Part of a small language model's weights.
Architecture: rotary positions, normalized queries and keys, local attention windows.
Training: a variant of Muon for these matrices, 122M tokens.
Each number is 500 + 40 x the weight over its row's rms, rounded and kept within 0 to 999. Layers, rows and columns count from 0. Numbers have three digits each. The size before them is the row's rms in percent of the matrix's.

# layer 6 attention value, 128x128, rms 0.0869, rows 41-63, columns 0-127
106:524519450482484544497469487574446595533512493497490489513516535421466523468513558510534507540476503402524514478519562526496415505501518475521396484495459534465436488540579466515475503532481579566452549474518494542460496490559508519493522460478443507430599533454431550532427490460426521494491488472448508476472499476480521533553507555507493526563542460481503525488549567438529489543534
106:541457518518530492563520461477444475537544563413554532511462446526498550499475572542517454538594491469565514454482484513543574512513455577509480542512491588463514505476515512488556439539474513534518498527463488476530472418515545407496465500465544477519424501500577526472556462594503544504496510416507528519518493531537513542538536568565541480449513460522511485497436491500502539466530
096:489540499521506541514427546554534486559517498492485515494483477461546402504517488422477537597499467494487436471519492448434460535487447572462445523480508463494489457494501513465473411452472454594473489467388460466541487502498458525485459477522490491431449486518493484477508552505447498528448418525507503479435399478533531483445439482496460497503460503466472484487502467475460438590501
092:548485418496530461477476476487500538495416554532550538497526563508585585478476517502487503466518536487408523401448562471507459508521454511465530522554475455546446510493556466412508499534507481519567516437548404464467487540507488437575452540493501468524452532549503524562477499477486478477548515492555532545538540509483543534445476462480500577484519546501513492493542512500557426481511
102:456533476497481484548518496512494545524491552509530460501550497428545413490582431529525520493520512539443533547515552543513575511570497649493438522501494537412471440518470458497496562509513447516464455516523491541537497564517544577492437530503540550473470474503478495520500493478481599477491491518489534523533526440513527512533433474499448506472409514463482474492455526467451499467432
108:513470450459451501540470483481463540604495455481583485490509509508490525480570406573452506560536517531449503509531473514500497513581509489468452533462510479602450545603522458510476549485559482490525556487513462483505564501489568547570536512527417502502540448475548438536525584509547485470516492485536516489488502524545486478451559481540482534463497501447523491490516523494390456488498
098:462493478580450517500541474509416504481583507388476436513491467467428466509521498461421519426483498525558453490470612490476501474490531542540547525487527519492516521470534493508469527498489443506537468531460463454566518452499415467476537526524425466507514553539524525457496484456501477525512618533516541522500499509539433449414455486491466550490513501494544554488419479503466471510510
101:489469505479458502519520608410541497483519497524588524518481481536503617450475532438490534519500523510479491500479561472557472478589437445516512426429549425516534484499544498507515496451469507488468496524450541424567441504500526485428440497511529492518481525518517532563561494549512492557509474484490527438534525430489466436412509440529557460473502504521497514484420485471488520478521
101:464455545491493478477559443450488473476457435457540505480483492471536487518502552537462489599528427514609381513492549511469546456516545478560466498424470473446487498517549529476495530484529521507441592505509495532497518491586454487492504576510463537463481445518545419541473512458436470438445505540478507533478512492533481488501465451512492536564529474536446455520458459460539482554500
112:505544484534459451554528536518476495547542487579540543472460522490444508477503451541508470413560494584481494538528466420522485501407585446515523502531540527460479546487471478499518521496453494547531517511511482514504478498492521447470471518457598532479427527447438516542460559537474519518488454450449621476512447526512478491494530449505465436468478432511594430501503484479507453473489
103:548537534508485453507515526511497513433526467461490491516480529492494483512552471547478504511475489525560482494490565454537532475439527511566547582499436539528413500425466628509417438467471498570505484473559433513557514527449562582518499460546526542482432536469561580508529536542524528492488501475570472523500499502489541481453550460491579556489487552507510484503578516462510502493519
103:453532526417521422479483491460439602496535466484526538457515532457545469573465551530537530523487533523569525465494452442507465508545526483518428492508466465535480523479442502566523538520478503537479418493487504518555543528511501545483529598480537395518472506492492489503500423521532536480520457467557475454501388528511454469480485463460535484538436477530480474501469524530466417450552
103:448458508512525491450508499441456483388472495576480500489523436471521504488515433536525534471502521432529490494543516449519486470527436492548416510493485492554539525557553496472464424593462470518521549503440462546438470534505489528474551482546491545488513344515484470581549494570559438480537501551518535504545509503486460558481491506473526488458541509532515498510470491484508548463450
102:488505606523409512492527487536454534530528560503539482493519507441521505556557459466558584474483562488548560473509436488514473547486494466528477452397505473558453507433499503410517522446532563501489507496547477512509453416527537465482478522451509498536489464495508460524413471518522511405468482500534539477475470458543495519486500511531540532425470544499521531469488536560595543463520
107:523515503513523568452538470427473501498511448419422599500511459491448524465537469486586511433495543534486460511498494501461496476457493528479502456522521536509467440481534498473537563503447430544458549506454493505524555529512559452473472567477537461442495535467598466543522516507457565476538541610510508459471473493418479548457489484451569500557511523472569473541514484515481479494552
103:483515500468512514540457462475463479533435508417490552554539471513492445550497506483491517500529490521488514489438465501480519481503499506546389540488524566533506476534464524513486553491463577474479452481524587503508532420570468540532525490500466512386517508543488553492481511522537464446516551527437546514565468498503508499487449392528417499434492476485508446399552453502549439450482
101:477438437513509473465536518450521547532480527515508596566496396487462465476515472490510497540539499498507485440526569451561525511507509448575483517541500564519469597465473554499507520521493525485451391515514463502443559541480522484480504538469453480491533431437464467482494517496522533433492464493485502505407478507452419480473433513564588514446502532536566474502522526549474504516459
087:553546501624548500505528562486567552540521457492485497549499503455522531460537471518479501569521515475506477490496470415560486466434376489521489510522518465493439482459471527521478549477486515523491470501569538492470500509531511520451526571565560541470487501489623535414512466503493525462533525548501564494469530520523489514467555461463480497483483505517501504472445476482550556551615
099:477493483506510581435435471497372510485480472617510493456569493496502468545517476516589502470446465506504479426536483496423561497439493506534500456528476469472451559539510474474501552485465539497524434483589539498562494539468500484503513441527505450454519436547479479432526512530518435457518527473525479487490522478514542535529552555444444456535540486523468486483496470505532503465401
103:499504514539533531464539498469554491523467470500503469464487482400520481507430465471470482544450520490622461451452537402522474453439513479480538461541515469555546441525476493505465529470548398510491445499556496504522524548471495489497578514502469531493402489451440522589478434444499484475511531477449478410519481524499576505525473513498501487468562456491510509488460582463501472480454
107:490514477512452501460504505463512470464504444469477499516488483495610513436560484516492469515537494586524499517542519522529529486433436553536570495423496466473508534582501516500426444571515486460538547481483438494435537461515491547523492559500442526523474499431430521488502454535571442469473514521484522423534514502509429449431537592462520466522472515481494499440552479515554440449554
108:511420520517509521525462467509464479462483486513435515553464490499442476486536437492459499546543457537546498485488457464501536452420536478518514520509491539535518470536525430506505424448558446401498483475473561543455526467529449502492483480513509493526545577508519430513460518536504574505396467423509539512569501534475540453464506426473506503596427520513423467486517502454414481503523
108:569516509485426539500512508504493515502614535544481472494474411536561577576443500479501494471482448502452452489494560495550497518493487538484485501527555460498611415544458518487517507566494456524506475497534499524460505511449557491473531521496502453476496504456463478433461534509546442440536494441446533568509517479469522477528531533518484455583567514562494419471538446557494525562480
# layer 6 attention output (transposed), 128x128, rms 0.0748, rows 41-63, columns 0-127
103:461480444442491546526538490566534523527471535506497489459481480440469529431494518522483507472495446428536472522552526559477419480550594444540428409477494519503416477569493500448440468497495578586439562489559516516462478488516533496433481491501517511425530495473444560542522484469505465490483555507499456430482493452456518498499447488485531553543477508485511521473496522416513546559525
104:573491539498510512541511497500482507519509543387471464490490458470505535486510563466526485489623482461520565501513511469524532508440473592537473546538508531556507596473511535522485502513482511492506483531483469482500480444490538324496476469514472489498449505443568519503482444620471498507509541428493498511516554551495509565509464566545479485537478515485545481541447496529484495488471
093:530502504528498504486461502497433540519528467460505461544528472440626452497514516554437525573526495475524534542591491427450427405464471552471419490499521508558510433511535532472455495551455476537463506452480477467575600490477510513515454513519573593433471487485480472531484519484479487501527523512535488464484463473532516463473508476529500487462468581523517489488510476477479419571516
087:469483421514534479551533507542456491518550495539474527511563537557533556485451472550436524486489578474512570461427527474454465552552500541458519540550545401468481448495533484432538505433553500534477558444530506429475439493486486500549513476542521445479532491486462581549468468537507484506507425493539459458565568525498512543570452519441462543543487529496469494504483493537533480560517
101:479548532492523499526523490500544564546458517562447462523513518530549411497561431518486526513498481561462540518569557490451609463559505580501467492491493551476451515478492505483541515503517426492488493471538513464496438472564498454507450468503511542520533427491529518569457421456515546495455492509485544495466427515462519505525420494509449531511497521461467470494523468494415494519360
103:480508463531437451554555513442473594609501528493544483503483527462559523458552455516470433535539487503492520528501492488527574505538530503504469506500514424551488519562527485551552527440512469490518545482495430428530510575468596512477520534546493510493542423458499547517474590493520479505515464549547425500508456577530492510424543469532505507477522500472500509481549499420512433470541
093:498503527534500552544519421530469519464518558454470416514486509498443462464546485497506525410473508590576433467521541506445459381514517522545526529521457530462535539486503502568537512465435484477530497549403493513525491497487466499445557498482518469466499514493492460515484470517556462503508649555496538507455524523516528498460504507465491489505456533441553547489446473517549425533494
099:500487475515522448545504546469522485482497507537588508512461515491529562429458477558499431464569512502510589526495489501528448507541371477528596474491522401455482537469487471505516490486446520487486451513475522479516594457459458477460468524519537504538463518455550515543447526514445495584489543484470557493572517519460495473518502466567556455492462529540504551500422455520499430462480
090:508448525521496518474541463458471485465462466458569513479484514489526535585492583533472531554501435528665408546532555524478544483479533473494536487453488477523546486560547511449447524465552522484515567501518483452488473472537460480479484558526487538488438484482513461522458488405458480454477533495483491566470507534509485474443414456463499539564508492470494443429492506443485466516475
109:476557490521468483536515492517438482491531544490445466509525527428469515508519461499511454496500539572509462532508444436541500521423534450545519491537535559467436569499483515502524508499433484509615511478539526529415427510519522493469491490444517558501467541480503527525467546496445524541503450422487665509494443541500468464551484444490536426469486453512559491490546536482498469458493
097:542592581470492529542559476521461494514402458448505515521533546514503471500574520594543414559509481554527474499459521433500569531472502458532501555518485471505514488516450544516463464454467468499546457425567443517535530556404501517538511518456538511489553533490524540470535501562501548473498521449474481449515535484484609510541519518446486539432506512495543480463501494495529450470530
099:431564529426590511418407493476535565521573532484520508489560577477490517523501569484508524584443578516543470494511520458518474521498512500533459487450530449492453517475471428580500465545542483500463466461478507498491502538518551527475505568482448422567468536490531508423505466512500475476543476537530475467485451545556498503464430519479480530570431520489490479495453541554489471470481
106:508474566486537466508494490391448449362472481563484493461488466437487517496519431590493495511500528448524447485533515479497464516465443471491454525478511445519542527555545462494500515539468446520451509501482485503471482528543487527478559492508512488546487426514507482571524524545500515453541515511621469449589512473498458593505561549510536564527548495483515457450524483479486530490435
099:533451535478462481504540530499484530537486553477510546486503575408545482499513452546550549462550550513542526451522445427462456524521527514574498503399511487523420549498514460406503533412515540523470448495506520546491497483486552527486455497500593538535507442435505490501455454491495503415460526528516504489507517539523540466509531443498506595498491547524500504524478493597572522437508
102:535523489588508555489489526429495467512538447449457599486540502454503504513510453533521472447477542556477470482459478513483575462514477549547492473583505518509441520448470516449519519535437457492467584491480496491515532432482556468512491584499537476473466560501514499528489523545498563521528547551480502454437444497414446539521510441475577550554468451428549533512459548511486447473529
097:463512490465540496519413551453527439534493519443507479516524436540504466540505477479555579499491537447526511456468463467486469502509463543543428567488488561527520519563495498523469498458527536489490448519516554495493504441524533511525546476525400555453493504476525510501441507439556425525543539554453483480552469517438483584464405435525481483492515497549496477415610481472479461450505
098:451503485442511538488504488455472528450503533510458555561407496498450470428485449460534454545549526457462372490515581540514561560502559444561497503554482514553417577467503528500506507521468537484470402497489465479464515495542487523524505535473484492519528402472494512486487466456450507468508460575492536486429517491479442453499491489538480557452518570500528516435481501511473474534536
089:518555526534492438486566578484502511587457521536458511492432491493484576513568505529498526531468503525510433490497431445550434447476400524524522460518544501459421465437518521478469467484504508560481450506541549550454514509579529518504562513525519467487534490584566545408522471529528532451521563539480543483437495519530520552557488488504485471537556476477503506487462447470477531519565
093:491497499484509550475479487465501525486530404518537450476512384480469515552515488498538505467447449473481415492529402517460534486494485544460472433527479487446469533467559498491456448506501581505468460538581495544532447513439460494466486499518504498474536501454473471463510528562501472479421421499604531497554487529528453512468416516443457501493547492563497469436553581494520466496487
098:499518517509530514518503481474546477502547480514515509505477469394553526517437461447441429526466461528549384417452506407521485504512505466477510496475491470503524498527466517498462477452592446520526527499520508420452499546482498464485599517468502515532449505429446470593530422488481510459473507486458520422551444476540570480505457518454488472460489530495496484558430551496512531473454
100:475508512524492508472517463511527446477504446432473493522486475481606462446538459463502451508503495561516563576557516531473544489502462559530515450470498518440541546541547569469475420533529482487498459503479443439426499474523507471551492525494479523508501483546420550493521439573529477439512525507499460458485492525507448450413535561496508470511562468473519519430483488499609500428581
102:498395546530504490477519529531493501530528520574443457493501508446519500457466474526468499564508515550543463538510506494467570548379550484551549506523497556476460439451558490520505561487508463400526533460499544496481530554516499473556462494487440471425439547521484459521478512521571563481508516426485565467515459448504497467489463448489546459546487530565492536539517494411557491496533
105:533501503453483521516547502525477543537584514570495517502486410560518507538442503469515488462536506507460475561505569475459520503538515563535462501544580454477614460575516515486501457540445463519495421432486527496429506520480474508464529528532519505519473526485516448470527533495543496460518492492487494561522492453507514473514505456522542438572592547557509407502489481600479537587530
# layer 6 attention query, 128x128, rms 0.102, rows 64-66, columns 0-127
094:443478526514540469504513470487501537452492462482495502494492480553523509531550554428509455470486493490505584535484492514479544420516497496496466449501548433583478541436518500513551493427481470478557462507469501543390432484544464473455528467492540499495552451558588481526433433614506457515462492485551495487475484421489545428519543476482487461499530540510458533477562563556534455510516
094:466468528482507498522560565492539463545511567554524547458509515469386459476531515542492497524470501507536493512491495519491499502436471467455523479509436513486528476539505533497435588469563503542540482479538536496547473529519520563526519566556533492539585550479507534541488484525457619530510439512447537520508507506584442560439450544511435538469532601480507458501533527463450547539521
101:484490521380530527527540519538493516493468480545544559452440466491462496469544510455522476522499528537506505529489452488493532481421564488474428491479465485475536525474511514509515588517548463521460490462532483449530495510505506593528478509532597495482517399477528581586484477503501465482505435485570572516500465441516555540492426510529415542480475549492505457432519485555465543520563
# layer 6 attention key, 128x128, rms 0.101, rows 64-65, columns 0-127
091:508500496406486530575501443500522473525468454496484466488415480387484492481475514585561455494523493449439558472546529479563526522464442511534531459523504585474529524524519522507516544437516555525491527544477427458456520545515508565491387512500494490471490520485524496535462464479504393574477489482524506517550421521487567460503474447456522508525460529461493567462503513504490565474501
083:537440503493599573559479493463491568465549517492474468549532542445545503540499481490447489490441520471516522527526462463517563546545487581545484437493551497525519517489468462547561525537504419499576486444540477458485564530473538526536499504480415515459474507479517534450539485544544481571555493497447477428532454508484498543531532490514541496516519440463499594519484433405508522538545